config = dict(
    n_head=6,
    n_kv_head=2,
    head_dim=64,
    decay_shape='linear',
    batch_tokens=[65536, 131072, 262144],
    seq_len=256,
    train_tokens=679000000,
)
Each number is 128 + 32 x the weight over its row's rms, rounded and kept within 0 to 255. Layers, rows and columns count from 0. Numbers have three digits each. The size before them is the row's rms in percent of the matrix's.

# layer 5 MLP down (transposed), 1536x384, rms 0.0408, rows 1157-1263, columns 256-319
103:138099143115186170148182132128143127096137072118017128141168214161100093135117148162141096149081090164084114148150123135135169156114110073113141069157169077147154163144076072164101092136095120
104:115139144179165139116087173127093162122195108162121091078165143161084145131116143107186091113134109141195120115125118152096155152139149110136052145183144131166123130118164127113178127180143112
096:158140175129133180128079108082129065140146118106160176124118132169149114123107133134082171102155120120090074144180151121152188150114098082146136148138205175139080147096139080169132089160138151
097:119187126148150137173164121163114156158155158167096097128071152113106155091146119082173110072225179194140154083131078159093133119123133148110066131124061079160150151142119137091153160100145119
115:126140118101099147084139214105117119087128192133162152143163144096087104187082103122089137147157147121122080082119154106166146121085137080145158143145103120128122200104146071127176161149138115
110:101094195099144156150168101177132160154123131110104115126150152184099067150164139143186061133134145201118132166088133133111136123141139145072146062171134098116119130103142106112105143129157118
135:121175120152175113109127126153094100146075174181113196116121111090097108160126125154186171086134086117111117104122182108125138123141085138112155137127131076128135107130097094092095111189149095
069:106141049140114104110122148103079112133147148140107088090138079084114115129151079071159088192131144111168158155125111143166097124103124059115109106165164083118131108091122173119149126155129147
123:090139134084127155106132131128112103115179125174094107123139144086115110149121036158083102169123136146147154135152104166168105139132041143120130068093131100082166097083102163166162116161131151
124:149170117130084103181082168105104081123155152120130093119150183132109102087187124120127111137085071121198070122165112109109116126107096118125138135169112072135192113133190102107130098119115137
014:171094119143101162179117108126070116145143100167138148103166136093136149105100124131128129170151142148165060176115151095158085147111162078120096170134089114172083198092178112111117107127123128
084:099095130113182174138128109068155157127083131089123089115190139130121161133129119078126132126131146155154080091140115115195117136165156137103208169159147134135128120164143108137119145125135114
130:079093136088167136145161157120095167102116068102082135143138159103099194154164088131167096141143111076109136128098120147140066078138082168093162099145145152098117179188150112078122085087103144
139:105131143138161127154155109051091123115102143101094094149120097143130116115084094179146033105092166104126082116142155141092153093115078170162143159125157092129113123124109130111094119145145160
118:185106079099135103209105053109134137137058119117130089123108111130125150188124098186178075114133113184095101164104145104144122152155121178147056139121136119185075147175089117081186215073127132
134:163120096142165130123110127149138101085083152073128129183145143134160111134151134121157144115091122146091152137086132078117093106043160148140113131102080081164120161153101131119112123195134142
090:116151100132133154144121175070147159122025059144181125136134152181144121104161172105136128146124082136118161132128103119118115072095114127124144131141124131098152160143112124149155107115098171
055:114074170093145096096124162105140116116094122135069163178182184133160153166107160084120204133117104175146064158131122156120147146109157112136128137182163105133140124143149103070096202089106094
041:133150073143143146099066049141103148130109124122138090110092158158194192134083166069092111149148163157161156094143123098128109120142152110141118076173088112117091205106077132176151108201159110
121:124071081111149112191151075105096118126133058134150104107130109117108183139065163146163168151166135130145109164174222133083178048113157089126089138194093096111146084097098142110079098160059132
108:118119122158139134143037158034143122116158168102206102132126106118105121116098097134113186128093173098163061117140167113132150173156190107117153120207134121163073114127098176136120103122128129
081:098128150083179137110129154189126101105137156151117077086166085153127149121071161119211115096100031135141124167139156058112077124112146124089196202130087098180133124095059109128126124191157172
135:169106132116109129172077149129155114102138128190151163145110082138141077167126115150169168079157125142163091134156151184107030147089160135118152114146115136133100113105125139170202104085128064
110:161072144122185080125153105130163131137072196176128150126093085108159091111155148140080137121135129120045125177077205107141105094076086113171107072082070122168089115161122140125115141126099122
092:164122113148131129154115111066141149160115101138115086105106168064125114099181100128145133133210140159177140157082149068146169142096154119192149133152110112188104190125135096153094093209116073
090:125144126132093117154108130131143137129115132091130144146097127070197104129159150081085170109121191135118136096101201116158109096107120135089114163142139180116158121088144082081136104129160133
101:152093120154095102117120130121158171094107144078095131117125156101129168131095109112096141190153100093152109105206141154124068078066107133173095124088156068120122160118105159143124099146185150
117:117151202121113034081127120108139132153135122163156125122092141143139044165103155149163080105065165091123161158122140106164135078148086099146157093172153163141115149129173166112214138085167157
067:243156157167190091094182102114134172099105089101104147116153091130160102075086126146109165171119109075117148131140107106171113074127155089133136121097158147125203129115109072152134136193172117
119:171126086145161163106145084120089153091098106136123142092137148118179099181120113155124133112074109181159132119123031150088149151102139118155231127197202137202100110126094101171148142094102071
098:134074141139134116178171097157135066231062098142140067110165080148137112086117122133147120142163165095113168089119187122100130105162065077166142172092098140127096149188161062139155177127134156
063:171083135095120129124112130081076099140148147139155153152076151116135156167113139149132122145155114106198132206130176117109130108130126187214136121146149122152132109143129065123195112129150119
098:091088113124104119120120190174119126131090125084174105113131161122094067138076138143153095090110143151134166199113169168139084192145121153114115137160118194115200103157139181132167131162074127
109:130126117125138149105166093162134082142160192127176158187130146155165166110116126135145155156178120164149104107166142102136143074169109160148116122105177110110140169081103148126156130136116125
132:103090098090126142204112117121133105127113171080127131168145134071200045138136131133125072095110098139121114129114177086140086157111181158136073154162085102102076115212071036137181109185075188
066:104110094176133132145182160060118089101160075145137102129124108117135112082127144079115096148130095124124123115094115120121129126112166151172152118148153135106131111131133125143152120129141125
097:108140108096180148124120122107147116087142112141090101140106112155125155123098113087158134133181178188082120127088106091155135121064076132098083159151062073194095082134151101123134150124175152
114:109152158115093110118149113156084160150148128149142152145134146171132145124105099113175136154199090186117162148170144122176095147096140143121116114163105154062164128099157142145144133132173159
112:126142111143046120052170127131135153096130078115157139193034152172175145173095049136085087185157179161075133169135153106124163084107125153149087120086142157176136125152126149155130143151060097
116:132096144131164122147132106106059158176203157156142043177079177160111161100126081081147137143087173104126131126094173168113122110153149088103147152140114123129128140047108142142174083149118121
146:184147122125198160178130118133141119087097117114114148130154133152118140160106102122131117165118120128070116129089194137123142117172081138129181235211122103136139116165103055137135135085107126
117:130139182088086145186126091185081179131225172065104108121082161140089090117107155143097146147158130116134144124085189129085171110153146142136084093105110117135153151121176121142123141109127156
053:159145157075138137135079142146099174114194109137120149117097103135127131154097085103188160166113149159166175147094086134136118125129138134246116151063119144105172134204137162143135103104134136
083:075138165144173149073152101106070160124153132125094108081138128143105129084103118141116147179221112085155112176125148084143124143103096161148093130193110167114166165079129173084127194116119116
108:139113143105161077126118139109171088094122118109246080126166114137087120167149150128128089129128160078106142135145142150118118112119152144163176105117073127128160171147080126114126151089093070
127:161124099123138133049124139116108127092141132072178095121126140126151083153186144111163142102109121150143146104085163133179077134148127096176083107143109212144131139171164142067093134164152097
067:104110090116158085146145089159096134110114100137110101123167127184110085155133134139224107128099130026159149150131160109066096116115119135102115140092146138137101106104093089100118141091114098
108:096137101135194135134079101064106112098128138093127099083113159111148111121170104184166140105054085179116147056115140175143108161133138175099153143169153152183116176152107123105168174141143148
109:108110115090175154136131120175151109102071160110152168119092117088188104120072077146128165159133141143182090150187126144116116070082092120138191111131107099127121143147144119167135226191155135
091:161148077159081144135099162116149118107158138164106132138170079100092172194086148058091125153154106154079125145165154111146140153078116107124154114078148125190130117139162184094085137131134062
109:133147146089133109128198165173109172149174064063188105149176136150174148139140114134151090121129130127133076151093125137165168138145127121134165159131143098099108126134089196153083097125090099
107:143044135129135199114091128110112143084130063115129145121159176106145140112061170189136125159128122116139138132097102134094127115190138118153139064122140099126111101118166154117056101131151180
098:144108123105110108101097144106085168155173150157106156122119148169091099164131148102103096130185145103072096109143175153117139145065157209097153132126123106102161122075143139142147203172209128
077:079075123140053166113116120183125215139128110067149151091095170166109159184106131106160132167139145121162065147087213102129147111112166162122161183124108121211140108132168151160100140178090171
099:050137107111101148080153104124123112137173068140125112116093101087075146109108148160111193134127138072115110119143087124173128106100167124069151146100127171040101111127150134097151196124118172
093:079201114194108092146112149163145152125105202117078136168083088154148145107174133135102153180104103117128107127123114090159125071175086115172125170166111144067123170116140144145123143147154140
070:205102120071059122145143112090183136145094101114164086127178160086111107130125095083126136123134115157149150104155110093139195158106135119101147122099169054110184134153073140096077095131115114
120:103121134136147149149142090145084123149162114126150159146118116139101197102119164111121119073147142165164092147122092154123154185126108118173081157181100160155120149138121205133108134130122131
073:175122144171119092104055104133224087172113150104114135055130139119128126114146149089148155158085113137136118122111119192081114107157096143120140188147080108129121128066151165097113135137164198
017:170126109100065114153167085103107109126115108168191168121206163177106121130152060121072126115142120123062148069118165099129155110141119124118125110138128150100143190136150079093134154123101068
127:147125109159136149119157133155100135150052106132112088076205098153141125131148162089157114147082113123132054136091116066141076091104119112150121213140173070179126137157165126095123152193154148
116:104165168102161146115218061161080125110071060151162116117100098159126107175182129108133119118169178112154154097152100142100089198131082118126109098114160090125071105070155104121091107082124197
112:116196131106178100139093145142093170121094135132133134134121154195196124153153140089138138058148143090135150177141176104098113157130128138150141105159098114119108104119106090109105149161164148
080:145132078110063114140159095155116060144124115068060176091144138158150107134186157092117115102126084084093148117138136110080150135183144197153124138155140085101103089169164129143126124138143168
071:098111118117119141167098180147120195085158100104103118152039085058078168133191120148142183138071171119087202134105091169116120114189142091102149085101073078089111133145103121091148092096181123
119:177126079143116066116076118141181118122148131141140140076134189175141173054187161160119109134122128145057084119193179118133109098109127187141137146163103084121143184189140112093172129130105168
136:121148187161118166079154108159141134121081126136086151106122083138134095135150133060138153059078117116141129134117146092136120116199115084113167132112146131116126104082155121136128165094140108
127:144170141098138135078134123097153076143168102131096102128128167120132055132079111130166093088144147146193090149165123112146085130133132123106198088156147113101158177163255126134066160155095077
118:100139023148077085079146179102079094106113105167130115163138096127196153118101079116121068120086158132128152128110129113110126097166097078106137126171051118154119138107118136186121106191136036
011:084150105095175098141134096124100122111142159114075076131165175079165100123087196132160127176174145085131161171106158113090154150140118131175079124111099141123164139146095087167093080105101133
101:134141157151093117169164152168086162050123128113154038173152091156121137093082116158102157166148129165156132089092085163114140156126159120097098183134154123139087179080090069112148184169138165
101:121158146147111191080106089106139105117129084084178168116121149073130097126204074155196161114080086179105153115140123101116141155090150098132074143094131166170108122192151154111147181130127105
110:181143132101143111126093137127094166145133137087151067142171175117227107152132122114112093118100115094170051113117151145135108099179183122070094098096112128062087119137152115151155099213164092
121:105109114086152055153113151165123095130161127129112109143121145134070113146130153131163128199183165109074100107158144183111198169071116086118078141114129164066113123122100163092138125121143101
036:092087113099053125066108119145138107065161178163101124132109180123146133231131151145170116146178112122129132118140111161180159048138113147104087131118140096121097108119115125090132126069117130
128:145114151073138120087166134134124099112134163117175061098162107185160085164110086131111129148174154081150143147145152147149064086116132134115163152147160152133153068140067116153158133135105094
123:154128154199102153121101120131131127130155137144129107094123133093076056114133140163071119156128116139124088154145138137068087124143092115164119110121131123122055109153129186184163145122158130
105:114157138171113167091095105147168133162117146211095138077093110111068094128110107154140149104123146111168116146149110137106107113166122119115145149101130072079064134079087139090115182108144103
115:082175099128084100135155107112174110162106159127141131102119147143167147158176079106153129120100163099142108113086182125178116108127125073141140106174183141114136146162101131158157106146083082
110:133059136171099102100112111113147127146141128130132139106120133108074103102149087124134160191117100071148063120141155124134174145157070102063121128131182130138080157127160121129152078137040077
091:154083073113112105090165041077121165153192151121100163124109170131148096111130163122074151060117130145119101145148090166139109151091174178179128150155147094090126138119122087127109143093109123
091:145109142116131165162140129140119137164157146189160156106105169123154087086120116106151176141154111108111153151115131136121110170171157122134063113112091109140094099100181123141140123105105109
111:094088136147127132133083076160153181110179154114098169143100147139091087104136116064204150169165101129126165150186155177132125157240113097171126122117127122162130092156116122135146088145135124
013:170108095131152140139143189140089119140137122133115142123154145119134141153056164112085134140099132094129147138110114098094132166089094118114064160073174147081179107095130116144156159174118153
094:140103065131086180199104143151158142091137145146169138128190133056197091107170134112137179099072076136119070090086180096131117089124094177109120157113162101141132166123096140088113130204131097
126:109109149107137101117174124081130137170161139154169137167138144123100143124113092086181050154162155089150158142147110160206150136131142084115123108127157128130107187108090077105118161141110127
118:195109174083169047137120142123157131176138184056130167107204165113119124064158112084137117144125142134089075124123140097104093100161115158149126183151100130094122093162145153164137162183119137
120:123147127123123135102216172101156113161157137123111082128155111159091139113144120140121134119137145132168090071091114055135077148114147155128067132160182112150131105150087134135098177160160114
071:154148118168170118137062125115111106204092156142130097116151078096095102143164150115128138178113100091090120095092149141114102090091123165230101134144107168103136088151101090129132140147128096
103:139141199126128175118130122115114160113116138125139154154107181167122148096131150102145178143165134185108147101122117122149106148100187122143161119090135086116146147179119133084123115109196122
120:073123131123150141157193116165193120104105134125174110132135156137131100146135084172111147134119096102110122162093094134108126107124103118113128142161135115160082152166132137130060126166103144
120:116124109108117212137091139147123112073117137084163157164100127176158048115085165176130126151034093135137144148081130192145173129086131154100147123112150147150171174080126134092087117114112120
103:144084091105086123126110098131072125134129132122126156158092131146165172110112091146131139219134066121124148097188181135161132127100109052157122130191116115148102122121171074109110136104148104
119:140102115151115160127143135171131098113189075130124099146156145116120218081162184076125106090149146144156136056126091134159119163142143065171056097150123140126138163140163116154150198148146074
110:122129103098120130109105164133120105106089117201143069150145121135115174200091083073152151109214128139159085142193187105080126138134112076132104170141191117175154128135204171176170167155093096
101:177126132146122094140110092084104174144125112110187170115124101196163127127120094189089176099154152118145142145123117174129080075186070112104184109234140181076142161119115140099106124098132181
090:077149142110179090152091192136179132078120109145110117161088110176126100154120102108152154144086173106180137129125105025140100220103158124090139123120159088169133167141102050138189122053096140
112:137201111110087125098091139088162077080133105154151083125100137150185120123131170167121168101125126147130038103085144145098179144169136050124052124161139105100151139103111131114114171089197116
124:084130114208171123089185131078103141168099104153151140145160193115099121111151161111160105139152155062197131184186182117126124111063174103129165168144094162098084079117123183094094101077085120
104:089124172185128129058110126127133068124119107138110158137151150129125127125087079081151156160117152093189201088131122133099158076156154157125150112159120031092120092106129084104098137142101155
016:096068094157114094134133155119132173113135140091180137149099170130155132156131166157094088141150148142104162094089146125156063183085126122135141168104093143112113122117121107122139092114113132
051:087076140137159148167183097207129093106112115165145098135131094143082088068142103119110151148122112068216110165147115141195111116135187044123098130166119104087112104136123114133177171138174132
110:141135121130165122049052095141118102175116127130133083151096126145158114128144158140056122152130131160090113136155096080132111177142093172107184202109154155155065184119120087161144159140108141
073:146118107068094144122137065140130184056174100167119103119181123161159132112139083124117163155192150101174067096145145107175163071185070078135113095101169100112079145122161091114134100137107142
141:139145091139103138155072175129163144151138149163107132166139140139126116151213179112098108196139144104141150125116074192145192129128097125134168085135103182168159078130089169151190139122077116
108:122122127110156107094157082131132088103123132125074141162158133086155116158123026056153134097148150102141110112149103139142117151163112169112100131111229101126088136159102128111150093165118069
107:144136138079133166092131094136137196167200101170098076150162073147138117159150139075135207074149144172113129157113109200127151119149127136173137106126149168178146155138109187147118144137154102
# layer 5 MLP up, 1536x384, rms 0.163, rows 1158-1264, columns 256-319
101:104147117164121130113128168151101131138131093146101117131096170139161118183057199102133081118124060127121170120164091056137142206165124141100111054162183095111116119102101136116084153101100076
088:139136145099127131143101098133054094167154094090156140112107127147118052120131145108090167196151144134126120076143141178106136115086103123120118135166135107135148107144103145124166091078147123
100:121124095204124167116114192064126088164128176089125117141133085159159111099126162050175162083078120137092127109054095146100123113103090090168085194155097125141131106134114121195119171084159125
128:149187091161071087123108160135092129115103160097117099184134129106150112141129130176100126129128105132126167107133061088122113122112101099086126146114150123142151158136111129126185163124103113
112:106081112189084119149075113118142152169124134128098088092124118108131082121181120143135118131123064097127170099155168104156227183212084139107124154118134097087141124094166170114080148055098116
127:078122104083163103161126148160145131211129146112134128154130053152143107176137115171115098083119097159130149110130092100101144106083110103146113133161117136167179094157107079140116083090168135
069:160127166073149119108158163123098121134093142133158122108107108092151142115163112089131160179117138116101166158177144173149113147126145102161130118134119100085118078088109101110118135166112167
112:128140146111112191159074155088135115128177123168103117107125039153116131194092118165095082131110078071160183130158122104181110133089096196136101171166107172129179111118063145105152134126138115
120:085139132198117078141116187083102101109103144153060160128144168143124161069112174156117130147133122097084145142125141092125120074101130115095081128129051126070114172160118126038140099107126147
013:149141124109148146115080120177109178103101108161174185075063118099107139151117137104109156072137076160165103164085113115182146188161120145096181075201121153091133118169105103140200099090128122
086:128111126140106139144093160171152116135123113084146151137148141191129124093123165129066160118165132097103131141146138158121124151139118121094135174120162158187123119176195143143107129137098076
131:174152100109117103075099159124122121182155108142111102098104190166148198101130162101180108130026147145114129104154135158124168148159113092170099075155122108116088121090173197147093134178061171
134:105157173103062139090117080135126135137148134137119161076070131118124185117105102124130106146039137110109083155104080113083105141084132101099144122126139109116124070177149107184111113088073183
114:171174102126092116147149136138063177133077113200205147144104137068097109129077084154094132116156119202143164085130131164102120135114125102120122118085123129137111115135094100166102171118128150
133:139106125199138202144163141171097104104142127095121148132151156187135084116110149115103136150082133084147148124108126089163074147123093136147125128100152150078152152063089097139110082123165145
091:167149115188126153131143134124161173165112190115132085195117068108105103076130140140133161139125111124090141143130109091135104056092161145084153133126141116165051088056110098114110080151082073
061:134137080143137137113166114049126189111103073127142151186127187097154130169140127155140154161104188157081108111122170106139125161163167148123089146212159106158163101117153109113065170127061093
041:136079148162110159146131045156033100116128148105124143122099145144078094155110134094116153113129088114117125121160117139124090095128111121091148101144123145105142082098123092109144104152160132
115:192113166147138124045143161137109160226157151156202106100085104131116146129127112099116168157068116159095093140128130149113172104100137118102112108117137136120135055085156169140057108134068181
110:201141128136115153125118090073114140130158173118194128107087123110118114119103160122118104123125156115156127099195137124100167113196091122203098106168178131141187130122142180121144121133204075
085:101112057134138164094136131148092147166175105146162114099072102077115170141041153174156164152118112117134092129155206126130072098084132153119124176078162122142185141113108128147137115180107162
121:138177075076147128132110141110157176121176106167143170155144124118093114122148153163133171104082161128072164111168163176154087101105115173085109071130130121081102158139126127121145118216129125
116:076138150122075081133141089090154127179140109145121113226148137106108114146126148167162142106128096074129105129074163184148175166160133117108129129077134116089152146198203138104167116156140071
100:160165093164075138163117107130094162128154118145166103103091090095124146095159087139078158084156119115207081083107079141128072093093141107209141096161123145146150061179119197192126140095140112
093:137219135157113164096115140159162116067168138135144152139113098126140115165155129100121107149105116158121160093120109104120084112085099134122090145204146158148119088131192069105186179112161145
106:167087068134125132078117106142158085091118130116063117127128136111137144112112104137060063158151122117211074147213128127118096155109044175158131146092129161107166133069066134162149128157145164
117:094148180149172104107160103159123098132155153136152105162067130117122104143175128188114156132128106118096130113124097113208151112083143148122120132126125145138104114072123114124125104134158095
070:086132134161105103091155132125153147177097149154134168189097147138155105117132080217172132130132195105080134203142193153142110090101126129107116118111091114116067123065148107128070143133110141
114:059165113176079173051089159089104178068162120141167154121132109081097132180172087184167094093111107155160171142152166208118104116118162117157191131136161123100084125046084086199148131116145113
099:093137086165089120123082132130074110125218124075134109071104099074174151140126109143140112140095117136081084128156154142149145084101135047115137152151136134163142129099159099134129118128152126
069:168148171139141212086086133101065125061117140092172126110086083107120119095093130117089124153121147171182072154163125157094124139139088191155131095120150085114189146150111179108187129144086119
101:074105128173116103142088170143158148145121126120155145154082093103143100147113128101104162143115164122138124173161126084120109155089098113146145120047152158143167152193163127144168146147090151
113:110123145109150122112180162100118138120114121116175189179149130167197180079129166111110086132122126125104139167128089107101162153103097103140158170066107109150105070121093084082095114101128152
139:080136070194158140196105110098105107138109120161167137155123194051133124093128162078129122189150133109150157103099163096116117180115057142094117141139121099081129143098122145125093121101129181
065:122109143181124167083127142179138133076129110127130088158102127127203133103133128127145119099156173079133082121071110172129125132109123163079146108070119147116138166170134156042183120082134127
097:217133099128100068102126185092198106154119115110097151172070124111184164079125106134164118131141186177111119142109139126136144172126078117110121140100129165136100129170195137212164164148153108
102:101155113171145135158090143092137161130168123156184191120094121097152145092135118074165056161030073129082184114151110134174133134107052109101077166118166080137152162154169143124099186092136096
120:125029153157145113158149121175162133133162102152159136180096132128083159112162097143085093189112122081110097125128134105155175151161106152140146160053122134107083123137178183144091069086070212
111:185138138129115169133166108099060182155216141133125138183152128102114155107133154132149111145126134121154175125159116137122118088116118144099077143161119185104137172128125133145114141129156100
140:095205057101094128136090093160119137115140097126197110122147113148124148058117170106110081126120111136158126057149133093076162086207091117110168118131125099167154116128146078134074115127127130
119:170152108116130125156140152106166151160112139106084148115159127121160181160176078171172117083083104074102105147180136095177156162127126106082062126128178141179135143116096179129103103177129139
059:124155130074127147131111174160104159148112174048087154133114106115101145161139142123141166094119152148170073078126073224137109105102158105102144137064172110170128123145166155127199140101141175
090:132146200149127147131117108135146158180152144108139142144066166131106129103117155155151170167104145126108110123065091088152105161086134169168137102130156159116142184137129150126096087106116137
106:135120116135188151124126117093132120132147182093214149120141139116122147119109053158112150151065067133121151114171114144075189111164103111132159211128127109174112145121148132137132161163141072
135:088153156125196169083112139130137092124082085113112204136101163140149107115142167113053151111156064105173114148116125174167109088219163114128127129080182139081148129085122131149083172066078148
058:073173099154167114129131128150129152122140148145165102142176132085151103091171173150177094109098109060135110131180190136116131120087093089093108075076166156142160118103160111130152127161081119
105:135165112129094136152115153143143150104158104096180195038085120138085137182087148184136150141136093138118120169116140106169141121113145134095144167154154124137163128088125089159114126116091119
109:151120093161111136129120117141153137078151135106191197147116115114127134122073183125059097102096133116136103091156212104122113081115122140147088146054137146189086191124124097165135164179157127
094:129104082119116214105122165143141097141159107114138097151086116062155197093144149126070089145120087148139099112118095160127172081082087154114148087171108106090123147166140093136135077156155074
117:171131120126128152102138205106128178068121178085070124114079165190219084079139152121159123145085155180107147139164107103151086144099138090155141143119119110074133094118128118165061080107096106
114:097148131164105160156112096130066090111177128115170141093187133139120168106121146117073132174123107112091143104152144090133115184133115084111148102119181111110151157243097125067107141130154144
096:102165146113142140118166144166152142151097106084096196150112137182118085121104098092113111109107141140072102139117101142120133153178081172092119165108106017139085174126179188135129112186122144
077:189155179148137131174072108110138137130064133141121123146126168087172144130123139165137112169167171075139129113154117155095081129095159108146126157095113126088130076133132108079126085166189113
105:122073077120160133101075078109114105076119103117091072153149156102053147181118143185186147119122093155137109109150116150139118171110137158166102141130092105071132121187095207202079125095082094
098:110133132187084088134122147099081126130124128090132119110119153205126116131132113103118132148116103119106116111144117134153167125152041092171147135140137109133146224147101175188167190130044109
072:104136164103128118092138136192121139101144135181113060121098116130117143145119128089110191126114121168130161130085156116109125090120188142081150101162138113105123157158152146145090119044085156
123:142122117079135116084171088113103056178154143141162091138113140118168130146115120119166156099125102147143123145100104152075165137095155082109097098100107142161133149161122113069113106040145062
078:156162117141131113106163113112148138046077157143185105151146123157137132150120122068149168101126112113110124137172099092121108140125113139047171159083188094123139098153194102130095137103174165
017:087138101200050146134092125046036093125135128126158152071152104099127147115089082091138150166149171142087121170124137100149174094089144138165114130087133136122046095107186088064114092121085165
123:192121147153114068134037126116161088131155095099088098198159132093109125101054110232107153114105100075111085097091183154132092099050106161089139111096170143108097160148100103073118137200088156
106:189075168102057135122166132158170155096122131138206164177126096142078165165117142130162109092148175142145125076209106161129142098119108155138115118107097125092076130198121112124147154119101054
115:114141088131126084115143170158099179134138140128118109132120152154075114134154144112098127124150154138184097127088162175121121143145142140140101088093109114112169113092165088128115152155134096
083:148124134135097128137137193103173104112128184141165111126118078102139057142106129155154156095135095133091137091164082134064121176179152102131142103141163149104119106154154108093073143111131098
077:179153163050082153168173165143168168123187148175072162120110123163197078140075112148103043151192161079128110133097172103100066142146145095137162137143110159137129102174139050115147068092176174
106:136176161163149106091117051166113139114116089139102126108101162129098200153070111158115116107167124136129138081092079156120199155105070125104166129145048087144107060084151124117171138105100099
109:165162136157207149132105127145084084115160157082184093155170059182166146104144120206124109073109073136116147124112111170155175099100142145104098119203117119096121163152128104106146089181133104
132:095178084110117138125155089107118149130101178113067122156116110136170133106092107128123129079118072094183145171126144161158171154144160130147179116127168051179154097145154111147071110108142154
123:177191094093106128098139147151093157135145174144161113141163162147136154080192160116151134169070123055160155128098127148174157120201200122059115138130142093117096103086150120167164089199124154
008:173158140137158099039185115148171164194124126089132116188119042100114178115218105104081159164110087106158122153087102116101184109109158140124142142147145220137147095158106146138110105139114136
094:128183109103143103096127168159123125158155126090067140108110143155131164168117146193206204128089124104126109160198132141094139156166121107153064085109129076140067139103107166065127138158121120
101:183117163216134143096129153126165196163111150126147118110105135073059107064111128145177168122119119122118168164098122040118160167136125184084173137084145120094111127158192150077152137099158140
113:121111105154165159087190145146147161105113132127069125205156140110196155080100166176115104092111166138159105086130100159139150115126125105150097126079124122126159103082170110141143112106120115
124:105089128147135159158113152115067162098057089058199101105120112090163148110142147157105163137141124137133179077116148162084196133095166089108112130068141133079112171119128103108087098119140121
036:134132114071111101150112158154150119112112156131114119144136197136116121135116138215122123115133082079177183151182154097140119118121099125115088127096147099116144139088105057057108131111124170
123:135126162135125148178118120161130141140114216162131096118058114148133189166105050195129117149147073154108049163152129163106143108086120133163165195119125112077184141127160129175068093135140053
116:176199142051140147065128126139157117165152147154096120136105133105185113178120223146118128101116102151116105167196124169099081157102091148113124134187082181231157135154175105102139142165171127
109:061149097142178156087142135140098135056125098213167151174159127127105126153102184099151149131156164146113142115135098156071130088100127186148075134150079140098149153139134079050151126069143098
119:101170091127065154125093046166165174146128145131160107097134142170127100101112114112130088132093133133110126102090209063205091095135188159172109137148141125100150088173176180110158141124100190
110:178127148122146104111112157146094088156092120097133190144078136177161157096146141100098201071147089084054121102111184119147130084150148130074192093163128096110170078110175116153203124139107098
091:224138062103181144116140111085072084157132123122147134083135083190152179102112172055117162124178166147097155110160101107146141159162110091106144077158129166104144145123135166136107194123109126
090:107079164122099059095104101096143131131096163120185177080117184118147096115126086090050101101102127172091115106134112154080092108184105161131124099107142093171100148115203104126124109116105093
123:139104164117152099143120130089149097115139113077152068098103115194078144137143156154161155111085071124031136138203124126113200160110117123087102124129084097128097121122147127100119156168137140
013:119064142073084103143175165131096117145129156125118115099129118109096139109129125083146087112067142151118155123084103112063171134150090134140178103089108179108081062198105101124159140118102139
103:174147131082059125066126132068187141107154207128131167121149095143120099118120102098183111033167126073089140149091169156184155133114142115129145158072093115129181097134106137149111084153106108
131:143105122165110084094115146104135138153173120088129221040128160130109138150164107138108086090070140129106117140118128107179117074169095048114107093097144110164150160124125142125123136077183136
105:126104115149072112119097092130120146151151068073134144178149134102152122145145103134145128118116147150141166134154076055105165116136093111053140095151126094108135167105141198092083107212191131
119:084130068093111079137126114109147154121132148095117182125074170126112148126116162205093098125093141184130114167195144158208085070124149147121161145095209149163101125107137094105098104105130065
074:163144077154167077111133084105105164158086106127144136169101156106084146106152118158169128140133135086121093103117128077142083134083136112083149121113110116072173151180058100139088103137150150
110:090125141114136118091103147143137130076192153107175169124106150131151103090147140147112103150187195166133128133157115059148118128123061128136125096154123061131210176129134121096123088137089112
114:131125118135096093121108107096119088122150123142094108128140158102162113127093118139162115075076134205118133125067153169136097220168150163202123091142156075085131111161128070061078060138153159
115:158073148092138145079133081148108106112145109102147150116162185171135122095168123136092217159140059079151124143105125155134145118158047104091139155119152106154092104155086113109197126095119192
098:126083121126109102116132160099148149139189160129089121143095084130157134101146140105153152119140072094041095045074150058100171098185138119147103105168156157130086166139111194053112113122072107
115:127156151103148142095089172126124110110129079140080137105125148127076139146143157114162107077126152073155153047183060136106160111156166114123091063164116140164121150136094159118073136066150159
110:220129061097084132152122106143133109131075099133107086133118103091122155143129137098120103108124122121098111087130177084095167120072139118126126087135148121101099154153124157149142127130062167
090:194205154178121089089139110168122137111154111163184123070158084147084135163129152093117092112176110101113127134132120157091167142166132159071104115131186137131181178174141084097097134131114106
083:122068149073169102097148126148072121078138099072103180116132139109127106152112117081145162137127082123171156115132174136125143212111095144169113154101114144171122164140174119094175105103174093
106:148064155150116168142139105122178124170105164094135121101128076116137146177103101160123120115132179115162106142121089190232178089103137116098140132109128185216130090136130124127105119107075126
119:136140137186179099152140143114093169169106116107094159113069190108097128121116138176124173102120127130150132106136128161147186150106105106152138176104123121143111148117133180149076121091130112
105:142133112141183159137198119151187146100137067075156144074110171124112072170164121117126092102134114151153085158152129152095140093156109133125108081162104086129127103132143106175100136159129105
015:096081114145160116177157071181153211138127168137136130215066165193191147162139164141108111168129125157118148159105126129142136196125126131183159157138132153097169129195187151138197092115121156
057:167128146140109138189147160135149120104079126122096159083106114134093104120081132106154143141093085072187087143150166171155174110120175085191186104106095140122069135169098132145160089173173144
116:072115138102143128137088069131132129121088170141146105110106108139162153190111143085123120131140153119126109166099096078145122131127103089072131151083126113161078093098152123204105118122019106
077:171095138119055113131128094057113123098124120133102110115151117151145063078068099173068157177087103062132077063108161116159154158163120117120158093117167154176101095152116137110090092118113110
132:117120121105097141087045133149101089141157231099120124115191192111099128083133110179077080117156087099120116105145126139145071170132110089146130131155067118070178158138106114111141080048125118
106:108083134115177146141213139111141134089126073096101123167164089084126151170178137112144162145132068048150159088138106129126118129122086171049150142095125084130123134114162136118107086136143074
105:140135124130136188129128136134132123063154133202169189183161116159155098153125144171078129161118125115139123167146132187148123067132107085127101125144116134151139138109138145079150105168159107
114:146143102162137071164165068174087122113248149105096170102086106117126130123100193114081186120124095139178173129116134133091142102143137131143068171127100129157206110185140132133150081156141129